From a checkpoint of a small transformer trained on Wikipedia: untied embeddings, a variant of Adam for these matrices.
Each number is 128 + 32 x the weight over the matrix's rms, rounded and kept within 0 to 255. Layers, rows and columns count from 0. Numbers have three digits each.

# down: layer 7 MLP down (transposed), 1024x384, rms 0.044, rows 174-178, columns 0-191
# gate: layer 7 MLP gate, 1024x384, rms 0.0347, rows 175-179, columns 0-191
# up: layer 7 MLP up, 1024x384, rms 0.035, rows 175-178, columns 0-191
down174:133041094099096158171112125103059102097152135114092138134096139158122055121082087176177125125142133128120091140159087108166101108166178103123126072201109152134178155157125162130101150099148101192114167112196193172124100133172120136170079075126125158154134119160110140071120158159070105115168171161118148209107131148089123157106081059117136136136120167109179182094070081121134165084115121170118123093190127077149025119117114107111081140106156152189121165107123103153141056141134156192147119085145173074149201164090095152110090106140101096142131127182113109141097103153130122142
gate175:105094156122173124097118096109140182190081120141152140181134112207106144135121111128158161134070121104180149125128106102090136114120149126150110070072148141167137098118142166125180183109052054160175124131123099142100115096086117102184124096163139152078151095137126093171131135151077106155108080064172081179057064134085081135135140084155177155055124169109120130207121116170168105091109096111135098156128093180160141065063171163181088116069099136132119118074128140107133143085086186080148148073134130137082146141163149131167145113173139130074065175162125082108130065169098174136
up175:099161136112168086204144177144165157128150139139079199075149099104118103094122174099137127069111127172058105202063158171099108124131152113071125143179146138073112136142166069131105077115151177181115146102085166154125102163179108160102104099161126064225154119144105157112173207145178110159097168169113131132152177173128097172126076139145103065228117124178134145118112146136120110121121112100158199081171147114120166188137101135118158110170132148121074147130174159136110124142107085084137130161156119123184095134140100132148110110125148136132158115115106121136134108110143077137
down175:106106126114131115071084086098134119165151119176115165139164097149170132088056109098157123102138125113141138147152118106168092130071123136116081112124087141161177111161151182134134145127097099119052086086147125139152099176105148100107093137138103091121187089108115154093128120089111133202162119152076086167140127126110139146186131158114167141142148109136149119118135108155211136113155104167083126139140133139148116134102139085168175120057113195118066144140143062128134098151095092103150062157146128074097134153068089186092123161122078151125114146142082110197091086102159084093
gate176:156136057108090152142134127152118069121130145150148169099196154112156112108100126144090136134096133056097141150101134091189112125098143094154119161180086114080097132124097150084123154111161176136184115183105111184105083106153134169144141176091106147108116081142118157163129074139115157098151210190112121136160156179140142102065126142094144080101164120114135095116151165127104139147135160146192157174156174088128129153150103130121106095108135100087085077128164158146109171172139166137080126131161119136201109169147109146134115102126136170139109126128128039131154162099057105155
up176:129110191088138087144152083106072109110124096086115110066139155136092102152121105184136129183186107116120121157173129099112162096104171146114153113155137101146154085176158135118205122147088151152065149090099147134160097120093153100182037091131156152153135125133137100163111145122098146134150109111086111126112094135100092145141104148161095130169096113134103136084109138120134165101136133122129131077120115084150132158133138126125153055128161147131137158125113149149120143153104124124142125145132146156080152159121132129124147164212097105068153147126125125144118139133139125115
down176:077107074141123150157130140140173119186144135162146136138110115124150121091136130101148143054062171099089139096095148101136147121115116089141140127109126106158207147071064131151090104129179144130178085158141128163098159152154098158071162146125117093087097100172122197087152118114149164151135154156155114141139162118162152077144109132121193123133151111123132103157133161130089110143098138155135130152160145128133121156134144159131053181151094136125093123154116138131112045101146170107142117122153098089110134085134099131116124070100146162125088114149129110099121114155096147153
gate177:074138158112150176121095143115086146080119124099103131126106123148115101035124123088093180154134124140129111082177094101114090145137098119148120162150114061126075087130225075115089113152159109062144103092130148197157065176155134109094154114156169102162114135128120078136155113166161171072119159112193134145118186145141113164139064141100130144118168127151119167126160142145086146110148182177133142119150127176072187120131117140156140078141149099126083103059078172148159122123123122223106171101114168140122120131155188125128140052093087173117054135136125083113119118105117113058
up177:119116097098149138177118124141111163123059124134133128134163083077150106095154116093153053116134146120136122123141152172138118128143176099156138088162128155109115143162112117122146098089117148138144126090210098141116165134169068178162115150158148127101131149120130172175086174138075080155127088137141129154149166063162130078067142112171129090088118091144128160117169151067161120129158184152121171103076112123115188160157167129108085186113159122161126096085113149147107131106119114122100122146105155176159113116120175146154065145136144132113178142128111148081115149132107173142
down177:094107169090142103137090085127170185188083117136063088106078120134122164111196138096088101119143128191120153087126097112098107074170077156132124122113107133153203171106157135200149120191143129169117107100104101115211107113098170119103155101149172061113107181103098129193105096180148091102094164078156180118141091136122089106081126109107069154117140162136117147107059153146097172131175125131132076175132102196125199145110138155117164070117138116087146131123098124121106090115078118134178122085119110040144141085069161097098117148094114081150135106087117178139170107090217115127
gate178:112092028129082114111078101112157151099166046123118071172109128127219155155069155174105104134139113139144085181060178085139145126118160145149175132138187160150132146102145092141100108120189120076135129124137065109140149169178135098119129126180152130181110165087150159151149122154116188175136084166137125120125113113088106072148141122104087140140171128172152123103137106082130103113110121136116209062074178159119144131123131221118149167082145159207140138155201128069097130160123035142113175131126150132136175136171109163150186046148119084131133158105179115074154157109136153135
up178:104178124100130163135147115142076084129155173119119172106085152132078146121163123108106131093120164093034151115116080114148075150162181146117127101093065162146191157147109061163096194094132111151117176106081112187081087149055160151129108162187105140181181060081056123105120110065059150112148195110129134085035099187168070159197182091143121084135105202102080121090108138127133158097102123082174071139157109110116115119092148038142104220189070109149085129149125108128099121110088185211116113081126075109114104097088174172081118143124199170151191107155156126162080079126072101141
down178:094115087111099172159134103098141072122132134108153120110101111119137167116129183134094107148119115161091178149127102159162161104107088096148120082106141146130128104093113078127128160091181118130143135201206119107079094089174147109110124082157103184205074135122105096083162143104052138163182109151107202149112121097140096112067095153154103163118160153147197107109152128155131120168049180148166142102106132140138182134129114190158171116157122217140092151115111074174037107107135134140145102159069106156187177126160098177138084174175098077134139159143156122134148190138042127113
gate179:150138083186120140117097163122044113148110129186110097124127061131189158108103050184107139196146092148246144116087129098179122101089101103121187117145075112150126139136080143127152084099117104155120085146131147122138103162098146102113174157116217139178159189114099133115149141116144107112158134157094205145115146124121164144141074144161131111149108144144121129068111157069128148154128143169157184099090174141142102077073148119171119127090124148168141143158078134140150101114167102103112137101202147074171149155149091179073099095173140106137109119145102161087144092103176142210